From a checkpoint of a small transformer trained on Wikipedia.
Size: width 160, MLP 640 SiLU, vocabulary 2048, 6.97M parameters.
Each number is 128 + 32 x the weight over its row's rms, rounded and kept within 0 to 255. Layers, rows and columns count from 0. Numbers have three digits each. The size before them is the row's rms in percent of the matrix's.

# layer 16 MLP up, 640x160, rms 0.218, rows 237-324, columns 0-159
109:124109150087072059137159113064130113090142115098118103158073112123096179117131135142164102101086181137104172129089128083143118121138162172143142138156162139103153187119174163118145144102158160115174201159133113144112099187119082135126104115148133190119088113131119149129112137130094137196058064123103100131137214108100081202185075077129139080097156118116128132143143113150169089091133132142191105107189116164093152155150071103150149125154101084095085126104158149104172154121112115
095:090051132093080134087142110139163112125101105102121139140083115112120155133104095084117117154140138159088172161148168097110131128112161134112153142088131217105151111186179189118078072162150142121203102085187138117166181117137143113120158094112106124123156183067121102111101147067082126178158129163149152108119139113093133165097143137121131156067112163126127131089096106132109072104066092136158092099159169139143094113112141078191108119164078085082051146091142118130087099157087119
086:194103146135178125121106123130150177066104159145156185141151100136148104108136064118083110169082193153140119172115184194141165105211121122176176151136144127124130148143100115148187131174047101101097105131088121152142138106128136115143086104128131092069095163103144153143152184149047116136159046140091092142098114166117138119176140053113047179116152112157157168144134107119141102170116122160127105097124120113115140085097148150133182166132134124140091150140122181126130134138176135
102:127046172128076090140123147138171194133168124099136136131133122115160145100162152059099143084081147110164165136094127105170086131147184156109143157138103123141097139134156131168142168126151067149185141118114099119135101086079076121098122131080166137074161097186128171108135057131098126134163109060117138161096114126121078103093169072150143052123183107136096087145047137108115161085160135084116088125142137128159158150197123137118143160185112130146090123162096074143105131090094139
098:152168129119161157134116133118063054105148144092118156097139140117052100140145131112145080109087131082128131126184148203117120074193074147099108119170104101089124148081104139128112142050089123169175126171164146123110143181148139115151089129082195101081146047132116079127168140110135124162145130114124190108095146084145140109125116114108112105143142099201138155151072182129106186090089180107118192140092119105111144084119163114132153150171136141151147103104101100078150141137069149
093:144147160194138102136100097054116164153129084122158162145145152133126121155070153089174144154124077162143196148075156099103153138136161115111124117156144186159165144179102110158182089077150117160111160134091158086114156142161151081141173101119184093085098138139118126116177111140094154134114160157104175088151161093070113124111074126109097116165136134126164155103113086124147114082117133170081123207138150094101159139108065125206028099112131097156144151115115147106150177147119086
105:147134105158149068054144121120152144090079121143091078075153125104108132128134119168144136099122121096116121151109187176084090116154134136099137115120129145141147180157187167152109148091154155038098132146130167128096150131118127194149162123028163126093130087150100186137092118145147155107179155121136066128129135076102120067111192124136130054165144169133120062156119106144165164136123183123170173129138076091075152136122098136135068128111126153102124165141167173099129074099161105
097:122165098166183149133096144142139135153082107107132135060109048107103164173118088119105158125141167122173112136155086126169099127109132112071133157119095082062093140152086107167168150131111099139149058124068067118098166132131182119153090060105139141172081076139085151160091143105170125164179062117129177098185181090140140140107089096102132117129107092133127135128135174065151158149077133139072109185097157123113105107093110134095159137073118142128112149086138077119094140159087131
086:085088110129113198152162098144113071157121135153105101172159157118235122108083039124151132150125073119089079099091140151126084169173124080106123157116155134146110140124071094090156111128181059151148190147143167147165083136140103141175108178170151164161191131150094196121070151071146164172118131132097166180160162120113140172060112136171147135104115132159107123098130141091125154155110159105134111113128120136135160202117107182148098154138145106115094130124126116126109108109128129
103:140156119114071134143099134126150142123167176158064128127129110128127118126143099061075135087173146114144128133081116134132157149178076107078143149115139186151151145097127144121166139118146076100100139163123085126153127112086074089132083080139110164076148087207097083178108167116148155123094062129128189159118130070117093104173157134176151169130138123143084138116183142041058106104131161148119140156177153141148096169071103097152137089111090183105155097113062154097155089110110123
088:126113123098123124128122099179138130115209108156095149131094173129136111113123140148060109142123122174126064152118101082099155097138068070187104116152171115147163122141094190160082153140133148128094141099117160154065153128111100129143147127088124140103166150189159113153150153144066067150128150124102159141104137081075134113090110080110105064122132204089126093146095142127147085126142104049170183168156122131089139158153113137114105214174112115152099118201134087161173134126170171
110:136113144119077173179232137163124151067145084134128122151096122142151097146157145143194133121106169122120146141109091167072136139134166107148122143158166171129178155147107083098133137136109132136157092172112086168098153094181218129129133120132126198080047089097165085091082150143132147130097143127128122133124152096060152085130101140121154143100181154162159146071125134136129131126024127113122124145076107141149126147099143136118168091126154093124163096075167156105076088117134076
096:170152140142122137138117108097148164112161084138116111091104154141098119158130142094068098196151105176100127195072155094087137145099096121113111082140156072135103076124095126152126108066154141076172150162134134146146101095075119148097092099127102149141126075136078138131157177173154070131139141151154127104156131099170117232104200129089138072181180090177107092160144121107158131114096070115095133118139112133130134129141164133133153190086179117100079097167113190096115121158171087
098:131141136087146187142146135111106104080145152079179078120098181124100142170140152131117127136151135106120155108119155127146060062106203134176086135100134171136150147106163076154104195115185100086127107155121110155114048132191136097095103150157130059060117159104100084188148078086139120125142102127175159183147093104142139124135142140150147096144172210094111132129121119113130097117130123088119134132138116081125117180090093043119163120101125129107112127082147154148127191191103158
094:202076043161207099126144106135148079114140117103140156148157126119113046146121160132098116132122144114113142122109136095154182126116123118137125117092147069154149122122123104083090179155109169142153139085076127119120140120180098092149150087060138156128078166091133114107077118104095114124100161101116154120173208136078157174140065124135165124103086207131106176111115166106154129101124133168088118156089129113201120114139147154142188080110130076078113059142120091158102137145160139
094:134062071149160163132097073114145158161076167116102193125106173126186169190118192176141146130095128116117106195112122097158161137141142150138129142134174110129120150132101093121129148134097201170146065164149094115127167143116144195125064127145084147099149123108126101145138143089126099106170069119132164136210131152115147092138161076135150116155146125097131127067170109105122131129165153139118111112101130197087126108130167212115145113114110162124087190084091105117089164089185093
098:109169128093113137128151143073180121129088161151151115139215153095096131142083143135095096100095104193157152157157188108152082158113128109130129100138124140113131110077152126141166121093155135128161157115032161141145112156084096096130108093102131123152155172181149131092125170103108096100160168138147167070093145131105096106097104153098088115139199141120164066128148105122149162147094119116176114084094060140097150120154098167122070083147097193126178180104078133164124117123213088
099:147142092115096166142093109121125086164139184119155122175108145128155128139099099196088140165165112170158132119143134160160162125114062128163102071187129107135127105089132101168130129057129146113106158167101084128148120115127136159152067197173165165152147034093126154111152143138043083177115126100105164148122171144139075133163138126131108125130147164073148151157172067151126124096062103144129147136123163074138140181101151098129122114113164129081130180122151143058205100156092139
089:076094082138177123142167093106161149173145183224122163088108116193091140117111089122131154200124120131157134117136155140100125138136158092107099109027129174147142142118092054195090123102114136145125179106192097075101131091122186082190139162118159101148105109157129130153102132093067151078149160132160125045160131154086143160113131137107144082140098117106082150164104117104139129108111152126159154142097152127109124131122158144216141112119130135123113097179151122163126107116180118
108:114124158152109182127066114149190111147108139100131125121112139177122109180148128136184088102084168108178191104119161143107138131135107163103201084165103135145101115133112149124162193160098138146080157162102102190127092087137081063123100149146161136111137171124137148122105079133052104112170093135104104149144087143080150136127166079151175088171209125107093118138146160138077147139113122139167153145137147175154145106091171210128167135134151115067145101089143075103079110142118067
095:142115144114115184037138106142139137170086127110082114113104066118097098100128145147139151135083164166138081122178183091104133126129122163081148107123078072119136130144103085091125119111128119116098058165104119160129078094154184169127176137110085159054098130134103014136124142114157141119105161090178066087168081085141121173127124118108126107154132141171065163140143138123152127098142116096139122113114112144088159124179140119163161142184181183152167126110139197109137153150160085
110:151145107116129095100125104061144112150123091073105155152136127093069080082065146094088151107067109122095141125097138167093094098130090146115103104176098124154131098135108138098118088148143131134077125109154141126146087126127167093172123153080173150138161134160150136093123089140134122104059125123183104078094099112105085183062120101130145110192108136193162116187135191113143122148169131061123171081101131143094085071097115128142075178056126170144152167138167135141146163192151096
095:183114143133100119164160153098156143072091086107176124158155080161103159145161116141133113128108120141105129119133125126159087098092120134142126148121103227210118135160101047118126109120116133107109157128042167100162137178165129052120121129089142142112140131107126125116150131104105121084175209130043091133167156121198124144120095159113198113181155089120128129123179111127174112106121172135098132110145131122114078139146114117093126118117077149233081091130183152148098130137154138
101:167099138111159139174131166104142160076124126158168145180133150155181144147102069103161140094132080192163125139118160092089128128120096162147105123135115123060143101090137183151154086134128107098087175146118150149182072136189153220060127151122066144069134118139173213124083112128150152141110108107177133108139171112112117113179146161146131154095119147119116091134095070072116178180142122114108129148127160116135144127067056115112084127131143152140095116110118135140072115180161184
098:103090117142200067181172106083132153123147174152150128169172084185103143132127132049139028112130077063131136109157125136101140167133126166174122117155125163087163131178097140179115134133170091101151152100123190124105116160120142102170107121131138101160119148153105191054120125123132125098185120171168133185113155095120124087141154049153140131125130137178092123153117108118105122092105146179133126135144105062160160137102111145144151069182169144092143087104122191162118100137104107
100:125133198066136131094102160129118149130140055099090189091153124142130163129078137138099133087101074171116097087020134092099124174130158120083070104134128102090152152120150108136116171142148125081111130222142163143111123130140120131161146132110180089133101108130184145149163142135128169103144136154192189165101118125139089134116148124089038120086195126168125079168139137083138104102127127160149135115117178122122142138080130142126056109107099156167076100135157172125147100116076134
103:118145140068085143152071121148124114115137169073117148143139128190122095100204085140112142114186144129125084143139130126120115139123120116093150104206203110106144148151135087122183139115099156087087082065118183085188137117160149102150116131116118132108133147104124171086152142125120106145158076155135130182123118120123120152209106169131094112118050133137155098112067153214117094113146109088193117078128163130110134131182148139150105155101134122203088126138119148178097182143186080
097:179140098116092119123118148167149172117120142131105133120088151152131157128161117073126122144152109101113196095177060132124167131146144138067116150115102136117140118133165132093180095045103073164101144094110113103157120150145121075107168102156108124130123051149105111139126099191161171198150155113164141155133138092152050122174134141176078119111220126098173073124152174059127156129127175103139181128155093098178117126130109155123147195110106072142139158113063163151107136105125103
090:117150120134118135149156164192151119094081099204068157172090166034152137153143138146134144110152107071149132128115126122111099098149170129145132132129171131145120158176123158133074124139118132096090133073138120155087114156118130046136133112152157121149070123153193214147169140107141155125179138120117185151115140154130129174211085148126180173145099162160120142180094117112117111147108167141149127145162169117083135150211167123122156075123164153064104149146130063146101141112167090
109:075153201165173109094122140136178177134119154098079103130128111158115108153140122171165155115133140124117088170158096112164116125165118181088066119178095141113130141115053081140099128167121209108163167127108087127143122133129141201055118076101142112118174107153178202107096120071122078105108069109123152124120169087105095116122118115107134156136153179128113162063136138132108126117129100158045127125133134139115103128091031154162156124133107107148121105142191155080110136100114160
121:092100159123082098105144191090127075085132149104162129166111143185146153174128101134118077150144188131097136143150192116111119136115152165099126141167191166140134082134111126159074165197126146110083119125126109138116135098138088067127147135133122021146078059129157122101170122181146112088066097152145095122070103108127069107095156171142126093146157148139133134040075185146120093143129155111126135163099171102065098117116141132149131116103120150150133144154191153082118124161157166
098:088127121155090194136160122129097119079096116127117139149130091164126092123029105128175149236067106151115136133172122167142126129171224143130162095161134162110130172128112170117137088130139135119155163108080179081103120097124118148156127072138137096111104164102129155109125123069112161057140154115134126115122125120130180114141137091160111078100107164160196152183136120099110181150112168150106151141102109116142144147181120153119131133096091124090049130069159192161140162140099084
092:162121144107103105131099121119173127148128147069082152168107145115161141184124154107124108104121113120118096165164180130124182107153125090104089112165178159133122071110167118165104087135159138156123132205205179098076184131078102096129145088128184178107139108176111073086087089132113089167136065087092111127075080115173146141094105127176143103132105130188099169118127134087170152146114168136167096141165124093074170143154094120139135134155162140171100141095092144169174181095178101
103:133121136204116127058179094152122164099178171108141180057174145076104127121166143182094162054067163127137122166075161148107156132147136130098109123165136113109170148128102125130099099089110126061130159122138162109119145112098112103069156104098121144105102135149166091142118105169144111109112087160106106114083103100130040128062133082120188151188097168086105107125142111177117125113125148108112124123152121155130119095135162148128120140091086075136150185093044113098190140159111083
121:092170136200128124059092098124097126127094083151110143135125081092151114110146110137102073216090109172164140059128114104141144123124107138143103103090124110138107152150098150153080111131081091102212170109093097138114114107094117106147116120129150083166142106133154086137111148159215139152145177118172118146142183114093081159094159096169151126137160129145098105023125121104149123081077134150130110170109104122166125138057087120174134134118151128145160056120167131082079137176091132
101:103143142095074146109126107154061097137113160164152114098162145144146153197095112149173193139090163127129121135168109090147138078140117084090127104144123140130144111141135139123125137073144127096166118180150109102083146085147166121143080105116174093167106196112146119154149178124133074125155091103182110178162137147096123134116149090135144092135163163120101066093110154063130100039100094105144146097132093128143203134093172109058133068185153147181124097142082155166189151144180137
099:140105107146133089065100119125159103158053146184080163142140108112122126170131120140141141153163142109131116094166193099105171077184113093108164141181107085149159141123186087145097144074096094167126128142076110168064164138118122138081176095133083082196076107152105174129166140124127106122133078118093108091094096092183116130091127140130175157111138126109080165109134084168117118113179169116133113111118099167098103107092201135086182115127168116113117088176088108161082162142159077
105:186080118128091091110165098115150183142132160121111113137121134099137221119123160111089138161113078112132145120178058167120144093111159166083154102065174183098106177142190120164097142101152142162127120157130139169142114116102059111121103124154117165149129156110117097135166132106166117084198114098167139099120122115146113144110107138129110115103140120146122136157123171087130110111150119048156144141055121176135119122067052137173180113100099115153201067147139165191094193133123095
095:118077100113128135104087041174158175123165159165114144129083124154148079130122161088121117102138148099097128073117112095123121089139128151122106174118196148161151187168185139121089133097099135130101109127110063203116117137098051133159098107115184132156140089066118177103129130131106138124117145135221120090134162137168093079134162148161051139114149089108128171134191103186163156129138115127158164146163139117099142180148130163164089103082118114123128112073117135096151103131070077
096:103090169126119131106112114110122120209092093142112079106119138130149146143167063120111184161101051111119082137143090150153146136167116117106161113128124098106148130075139123120141105156151158116078106121081173188176144115127154133111050196080140139104111141121161110151151093062101144120126118108178100181092124138166130149163092140090091104112091147114147135114092102143113161119077131132164136083096114146179077136131114135126138232091174042165147053136142127181110167090161106
096:146119134185123128146150092112193080074123146169159157134124165081102102148109129103097105103101099127114099133068156064135101120148049106114120146131111081131117183139126117112182171095151156184187138086143086115130096095080110139151178103092132123108159071051101094142114195115173154141135093110172133101126177135151149109146116149080043138113136147058168096126108126128141164081114144131155147136136169184156120074108161140113152111168102159112155091178199147157090123122160164
102:122123214102114176086143158047133130115148116117159126156099113129105165166154132153173118154058134127170174150112098108083119120162096175140124079131157128119159128202147126123107092166129175138119044101155087107115154134137158126162154095132153103127139047153097114094092099113137089103123200147162173168112170138113128127132118130145178101068143127150160216100181151127114129145170105178116131084118124136122188150145124136197095062093092094147112117117133132152123056132122086
092:125096136119194171144137122145163149110084124128102121077119141103162096129172199071151122087132128093167119145107133106136116121155119105118106142160107164070125180163130103171091182080132132115164074128092165132126154085162127166109122122167081149075096188106144112162092133146113170167086143085120184158132142106139160141161133171151165113162192087149129188106116176126124101115097133181090129133133141128111185169038090084104164124077098069201139156112089119123082169112074140
088:163136121118126169072157122129119121111082118092084049119151106117175120112110092095104122142161167189184101146143157109149126108172092162136093070170176123152128144127152107148127080106125120142107171133164053153140093088146126151075150134143114134108132154124168052113129108108120098164110139117143171145150137044131145178094105137112087101180122138126070057088125042090153173172145062159099111108153125118090154111139159130125195181144107115161144110059146174095153078138122140
094:163119132167097103156102099145173089142102158076119150045126152105072138113167177150109149140097173138141205075101103209128118088148104167106077129136116083130103133138104092089109111158175169149116128073180131121122118129140137120098119196175176076053136114139114137070157154164109120111132170064096125130064117106091182147141116161132154095090122165109091161104119116158115114114158083130076151105119108085144190144141144146098178145120153120078151107092162162111182103128083156
102:120111158121130210119118110082101199104122098185179111124118142091114104125108124163091195123121141103112144157092121137123148148094072088055136160154155147153170129099085077124117118096093090121139125121098142115166124167178151119156144187134180131097150102132100073121075102131082153117103067123118077063159144090082074099145125134114139129136066111148149183110098114100121135139160138069111162169151127140099065135141147158151148158140128153135078089018089105145131151193161114
102:094079118137139129177162123136135154130124149047120114102128071146119096165163181133135105126143108156124154107081105113152116177127105074098143123163142149128114099099116075146049063043092225131173092117124079154139137129118138122150098133151087108092074128062221168109122152145153120125141130118139125145097094124136097111119079159141190078130141125154130164139184123123117119067108158118151090133143168202100168092147129124092102122105097149139084043151147144116130142147071125
100:088159128084161086183107142030119118081105191140142087137140141121133094132108135113132055139136119117169127083145164085192116084106157137135067141123126104133104097113136082160149190138115174141115146153110046102107148096153142113135123121150123078077177112137146122108182135140132080058123140103125086042105192137134105113086177142087078114144145190114141086081122099095129187108099150146105099156132161108166161107107144129089120101087176136116116146143074159122071095153138143
100:127145105137079124149179147144135103139080106178089114151114083191101065088089072137093087113186118131109145132141137149154113065138115165074123123164135141120151150145129091160131119132106105142087066137101153087136122123121068123152109052134141151158147096132142133073136126139138131092219140118165126153123078057114134083124107107130080124104088091075138100065163071134135127128122116136049197198183090141134108128155133114092173111121117128135168092162154111132054110108071111
104:158131086135157151138168123148173192158146109087099168154123122140188136160113174188208147149118142204103129178117171128087110071172128086094166098156111116117088109126092130111167160055099192157120095132177114124140145120140145169150146128104188196125098152110146186084075154107137150130145196121142147074105113101100130147125112103113122116089107116101053156167104131169148147122114117127122122107138155173114169109142135123198062154088151142156109094139182095127123151099106064
092:197114185115110171117160122112192132190078160167148173169174171153150148135115144106135118120104140153172124102142135147082135161146138177118215103112168082124131119196078120085146141145135103149110139129106132142074115158121121164126164132131085116099109117116143082210151144093115129074123140122175118107107087129107138119132103122168023071117167099128110105141156108182157122133146161065137170079103194087114177163126145126106155099109146143057079164149153139116142190145136148
095:163086126178113179133131135158138141179113085142154152102141182136093140146093169171147128096156155112107119159127148129216150131127103142101129106102083122124166174204103173178127094149079138153117205175117110165119047127128077120098128149143170090148077152123159140159167207181126168087142121079103175146133170089156079133158180122121104146088152194182122155093149188168089143128154123149146103125142088081097118121103168110136112109099101157143132146091095148160134144154138076
108:164135135109141106140159132205126161133124169081118122130063224103173083140155166139144132160069109158162190128127137133108146098112122122143095050139168078116114112132087091178093123088111097133083091169179119136072162074099123162134096117117136125100078110145132109161108113132126081096193124167148058130087165123075144111157132080138168183133119111100109097107109114097091142104168082129079148133112117089139133130081133142143087138112144052089097178078112076131095086118140089
092:147185116093120077152170100151128181167106135144180121131110114178181101119156129171117147143127139160122176071142184096098129191155129129140124146088108123080150107180112085084109123102091113177126164091173127086131160122157110085088129113188085174093126112157091196150149141133142158146159140119124132127085130138103068105139137167087032160198114143125166131123097151092158134173122098135103152074127110165136165171181121094113091157190202067111099134157112120147169113148153139
093:154138116135165118125115161132131087168110176076207168116151090114101135137078109088174136134118119177146173125131163127138133114174222118099210121160116136170146138121094088146091173151124176130145133158161105148159128127107145122110182101133112085097124129117172137079139110134095148066093176129100164125057121156122136095140171073112146112117129105119090056125125187135150067156137135037151179124172119131101122087128081142173116195111121117135095121162069120131163086168142177
100:111091086101095142101173212119112084133152190096130148164175132142144146179134133182135075123133141143112108156162127119099181060136103128074113156084189141159147127141133064154166148140102122160144148076168135093167179111154113112104110103130096100132162078091078095125079141147158107144117130148141161105116105075201123167088109140130155133118142131105122105055125084145109151189172097136087128179052128132185157159152113160140065096121177070149151114117129178126142137173104153
087:196130116168186114163205152088148101143122138131142077132134109093147183061108122154135128119102144181115115095123134066137164149152105129131076124075187107113109141127180100141131175145118137132170060133150155125090114092033170143120151110129133109060137122076090133151122060112196133097103114137157131094105127121107109133125132126210103120185138152161143108099128124144108094119173105123103108056117159106136101100107141148063151090102045100180113156067150133106122101132094127
089:133206127132105134115120071113121118125121169102128125096071116064070116107166128051167109155151164110145151112139146094130161118156151130127092106097117150124142184115161159103171160074113109149123149131146149183147161132163114145115132144125070119092127142073135100101121169096155101074068092108169150149138136084106119116173115119159161171164122182173128106145112213121180105157099143146131119182120143109068138142191080042104168115068148129063153161145110143174127157186090095
104:093133142096134126137109127185124082079164105099113089119122147130182083161063147105159083108188149162073096082177142111141084084106108156113094114178144152116134179115142103090084123169170106072123132203111136167194090112118149102143094111155079098107144054146098143121106154125145138101146126080170111052164153093118127072161170144161138152124217116114111142077167115103147131127094180085168200094127107103124133145118154087132116126120135102106108164154144118103078124104089167
108:102161191120127073120146136146106067183120099171097129138161096135105128113127115125149157137092116097145103126167170155140070101129098121111104138135190211129116087148114178092050170095133151166063070153084137098109145024144112134129091146196076131155131126177110140085174147144082099154164092134134158061122170148141135132113214095084135090149135115125138138133133119117160114111123134117222184131083155102148100122124140119129114122112152146148143118089115075164120140173150132
093:177104129080114109117082131166054136170143153139152098160103119120158079105096163110098126131112129074147184139167209123113103114124095116123143119093098153146105139140107110139120101153144106126103125102128128154086213056117114158097118125117078082137100135052112147131118073141046143176140079046127132117123126152099090149095186141162082096134034158072115137140132106108124137100121075134075177132124150103126193130158097089158160119079164165151132156171102121153152151117137166
099:113166105106124109151133108148140157126074104100096119148106076128163162114120141105098182186163117083166192128149156092119081129134114000149141196096121185123110125124140181166111102100104133092140135122110078139157141134114105108113094114173177128083154144118087127168161139101107160165195109131162127115120110094137138093096067133117132165060151078162149117117116044113107080112083078154111134148117194110093049164123135151107143162147096101113123172115099143150143128145074092
106:120142096146116157159113162081146057121131126081061120113097165110133131152111135035214178106140090126123093066145090092184115138151177100087099181144125134202189116072162105161172143121114064104128165060132176119130134135153173124141098147138127133078189089089105131130114128082120129139118117097157116116128121141101132102144121148140151149125112160156104121153086084110172093118117137211154127206165130114126163141148105149130073064156107115118134158125121060122141126109131175
094:162139093198068117078102130129157144123076074061162128157140086088141104109112097131159152183135147085127108140108089116133104122126112132125171121132119143137168059182151183132132126081092185061116110144153141041060196108120161118148115187154194150102122135176155111159105131100138148143132132098144185091109116145112099110164103087142134127096127165120155118115106160118155123121032175122160210098092130122170092130106155159148136085082104136141159098156096101156164142135128157
092:099120095197133109192131154133133141150106174118120110179093100144127120188097127127128122161157103113122106123110103098124086089121089131107119130193119082088171110118088082103154129102155123163120170173172145072167104071119165155086151128138116183117105154129196144071099154137108119097195151106151143103146129136199144170098123120096185163171228170120124084107141063085116093094084171111147144094148070165124114152150160087148093124074096146116149199135096123100101145115124114
097:164195149056112180178155085160088120125118175157127180075087154147104123193104123086101160110141151135155111135165155176106086190134096207152148091101160162135155142129156063078177084175121134081123083142106130110107105179109163100192118121183122084134148091112160114102135166092099174159082189112115147114101102111113148127102162168102128136154186154107151119198100130110141059160125126131168128123124128147149126119137163128077121119082167120118106133144125187095145124166112158
103:120148128117106173216129076167159150120124202139122161105130171175137120080092179128091105173103059159145184163153136072139141101147076105094146115169109111126155166137144151175192124097139175133169085154168104146125191137137120163163188061104128105072146165158136168154186136070127085140152097167082179125129108116122071128131122174130130090148146160115077117125128126169072129140198127120119118085123157166122167060112163118099109139142163155132154143120117115107174111128145148
099:104098119177167098115132158167125123088143145141088132102158152146149177113234107164123120131118096125126079168112167123091143115150122077127097121145105162098134092103062183145139095105139105164129087105111166167102111119125192064158099110156072116144109145161081104129115163133151134149175169073145154105095148141159139069106176129157141121175105060097177120115130105125138158114096146175087099199151130093085166175113125108133031101145122083083091137124198134136132128114087080
100:197137121162157176161084073081134092123109117169111138089124168123171168114126147199105186141075117112047109135123114110104108083153103179204065151099135142146149177123145148085112113118144151130118099161142148173186143145146112136073133172099171131206111135120111129103073061072127107131128151131164175164069148099118123105138167174162153120123099131129152180107089139143103106122172132128100146121093107076084125104103085183116157106127162091107102148159115091149180079121112085
109:105078116110064141089117128101107104110150073108119065185094089164114143128137108105138083138132102151154100106104159151187119100174104151150121156125104129124166123040127114193142124119104157152119172119102068093107110066127111154084113153155177129141112113166149115100144118108105119145140191065096161138133156139152124155135197142116169079142127092146165117092148150155089162086087145077099168157157147037103122081105130093178172179117128117163152115161185100117052123121151068
095:087131133157161120191102080151174077099115108137155081122086115118118150134186075086106116118138164169176132138086151187085210115127168139104089120059133134131179119128057138114165108106142173166147077140107123072120168110123123122095119151072154176097149151129135136109143161188165167143133125151086131081125116122095050152042123078125139094142140192177099141122073165147109123134154152135097098125132107096087149117157163089127136183111161108161113184141155128170109131111156086
095:102171170106131083161100193111067163130210115085175128124143102176143147120090070104102157149054152141175109085114141130143141153145160087089191126119137117098126138146130135097199143090150108101154110090103152113144141098173171126099115144149077163134158130151096164087112123067170083122132129163068074136117119136137087142111151092126140051133071181130114174133201138119077102145130113131125151097083096099110149161086146163102111142113126118169164084098149112182090103160181102
104:132096080130104098196161143077148117069121139080157097103084104103130122113107114127079159136079130139068103128191032110103132100142188119147173129128117126137143117182091100102127159143100131140129091129173125119089110177087092125162094149116098063118155134159130102137114155164163183158122144154082112164105130125136091103125205192175084139129182121090092176135054118154128121145138179083111191111121157123133146110192096109195108108116183108137098115085167142132132074132144120
109:133082158172145122122123115094140108135139125090105131157165137161150205183129095148136138162161113146075130128163108089114183139140124162095112103183099118095153152114175161120122110080113160120112122122158098070129077111123124165161157128198109172106168087124141192115093177030103110152155115080160100196123131099196141066041139179145133066121171146129103140129125101115122159115137114061075108105107119106079170079134119164165080113165157134124129114146105174177117132106133147
108:073150154151157118150142103102100111154175161167153128119099128098115195127078163139115043118123151108080172128106169129132090151161130100101152107129168140121115105140152098135151138120078060109099092111135164207161122075099125142110110163143185120183094193112139082096149122080095108143181187117115161145115115126153106154101176135139140108102116126149117118145163148098113195130158219140136093219133117046138071157114141059137115095144134123128128131174088142097106131077128087
102:099104182161155063180166120085072106133128126113141118085096122113072103172195136113112175097139061127146126155097118160083123104147123139160135093084142079161144172147170161156106149081153176126110124080092086161136077119166135122133106157161120190084135144137122128156122092134144158134100028092095106110134137094159139129136176077111148114096107192160113121125097037124144154087167100151168134169151145155128117099109198115084088106096137103148097153116123123127098160045140148
096:103068117140113174119111131120068117136096119097177087103143130095119155110097135184129127102164121150097144125124143115144115081129098139087087089114073092148110133090167139146104185111102106064135122166083157101137189141135090078156142140120249131090135126154144067095120093136173104167147164077127070120109154099125065099087159192123103148131141113116089134125109173087088115084148131099118167131175140138120183157080144052089138165114075178118149138164154131109106084081102106
097:145156057128090134087152095165147172147096149115141147125124118106184162089091086117192184182050098118138156142139171118074128156119098109122119138123142183113193098114091148114056100123121135137147142141121133108076166148140127188140128117121125173147100112137102122137118119130069090197126131148188080110108189190125122122061103107122098138174164122074158134141143127153211151141111141099112084168192151147178118119099080088147158099113167162149140156143116151186156167093130086
094:125096109129123144147156130085134201144153120129146137156144117089160095176157133117114147139139132171080111081164115173149115104098109162087158108056142165123131137128085113153115116132121094159171154109107113188117091080202179155155135126091171196152126178095113141163122178099133108152190126169150099147128150076117128114114155159127158113122118100160067078157098088108038117134063071114119086092169094099125144181076125151083187115118078120190136122138140143193192106140119118
098:127149096136133101100166097162155138132104134146152124127110135099093111123109106183139159120099185130104162152087109131112089119163121150116116122066126103167143163111188101103154113139159097091140116154117162095122102169174119121129127193050110085178085079111070138095065056057157171094129137121118112107154130132130125162137063093154108118061160110173098105115140223118151129106176138109150103105138141180092095102135163101191170132140097209121066120104105146168136197135126109
107:094074123127140082146160176103155103153113109102087123168121146168169092090139098114119164119097078117133143089152154179167101208073141207140157188103156160083137185126059109162150153124099142130075139120129095087171105121109150142165143116102120200110075136179207133145170081127148133119142131137107168125087115129163077176177128107142146170145129076135146151113118144093105098121071133143127118139171137104119185099147148110171084113127154178181084075134152134147174177135153102
096:113153105110211122145159116045140144109095109128079088130081166139132118139147093144096120146148108115118131127128119184091124172114133136182118105096098071086129129134161126167137142120116170187128046168125149130148128173063120142064140090068105095140187070108161122117080161156106143142156164098149116152152140068129099077128150103214129052093083144116116116146083092087146091174095126153133124150131159151119153087090153140121107087132150126153120152107159182112070199137124090
092:155114072194126050121155129132155196172078130159078141099100116157077149118136146149142051167105125119135101117100153145155138148172127154089144126097157129124076204143087156118070100152104141139150121146075098148163139191101122143125038170136067129123107143091076149102159171098137189093178103100100071144109128120188117150145152063114145130110156111056104160094152105135097096124111084098117147101110145148115113166146113152141123150140126134153070101182142117153173108114078128
093:125091203154138118090116131185110174173130152133108129137103064163095075173140110148055078128128152045090127086107115131173117164129098048083129142148137169140151132171110120124105105147137097091118171178098109105128106104119197161154167151176129156098125190156120060089115154145140134114119139117139099132130190139104133125153092130121073135140112117118096154119152135119153122127166118122148135116121085152048161087129074167222173163172137109166168146108142191163096136171139116
105:128130105148154149086160140189135138147092208139098137138181097187095179062161099119144136047153141188124105137130114156142101119154102160143111114143134119143156123148135148124161158113111117111143079080172099125124126153145142132119118156126084105131143197121103129145144145093144143111117122138115134101082078073118098121108100079186096088146097163091153114121098099150077094096095103128016122069159127140128140146121146133036136085160217138057116136139192147139133119112059143
109:108133125107118146100158089083176130135099166129113142138087101153131169133108125064128099183049144158171156084092107153081141144150147089156192185072073150077142147105160177118136055170183084122099095136094119135086187143095151114155041112109085148102186186168130146112161130122082108129129128111146136137097145131116119151112106101145129105119073121101145085201113109169069151120101125130147177177173098133177092101158127163108125077125172128138118110150174155117147113108136076
104:087162108155122117138122118085116122121167100149179188134125181113157063170133112143122163052141107103139152093141169080128115159111153098142227152146089145109122128116136156157081153131117126177153135119112108116139130055168146131154137112158084127107107115064080164116121118161167142164154111161180179141151106140111106152093121111151143127148175122153055154175141193131031126098128106114065163128121112058136067128077074146153133093123169165182106147114129170114137155182144145
098:110172121141139167161169126115123157095120124141089146127093111170136060156161097089123061121077125216121155070094106177157073054154187151165169136115101131144132145088099105058100100114148163150159105115075133125114097089121105129177141116186085074156084140150134151114129143082176115127106118111122152132115074124110105069130126137132124164147110082074125138080106123131159052126126152145137091158121149125088153101130133147141125159038123085124150128159166067138096122209165118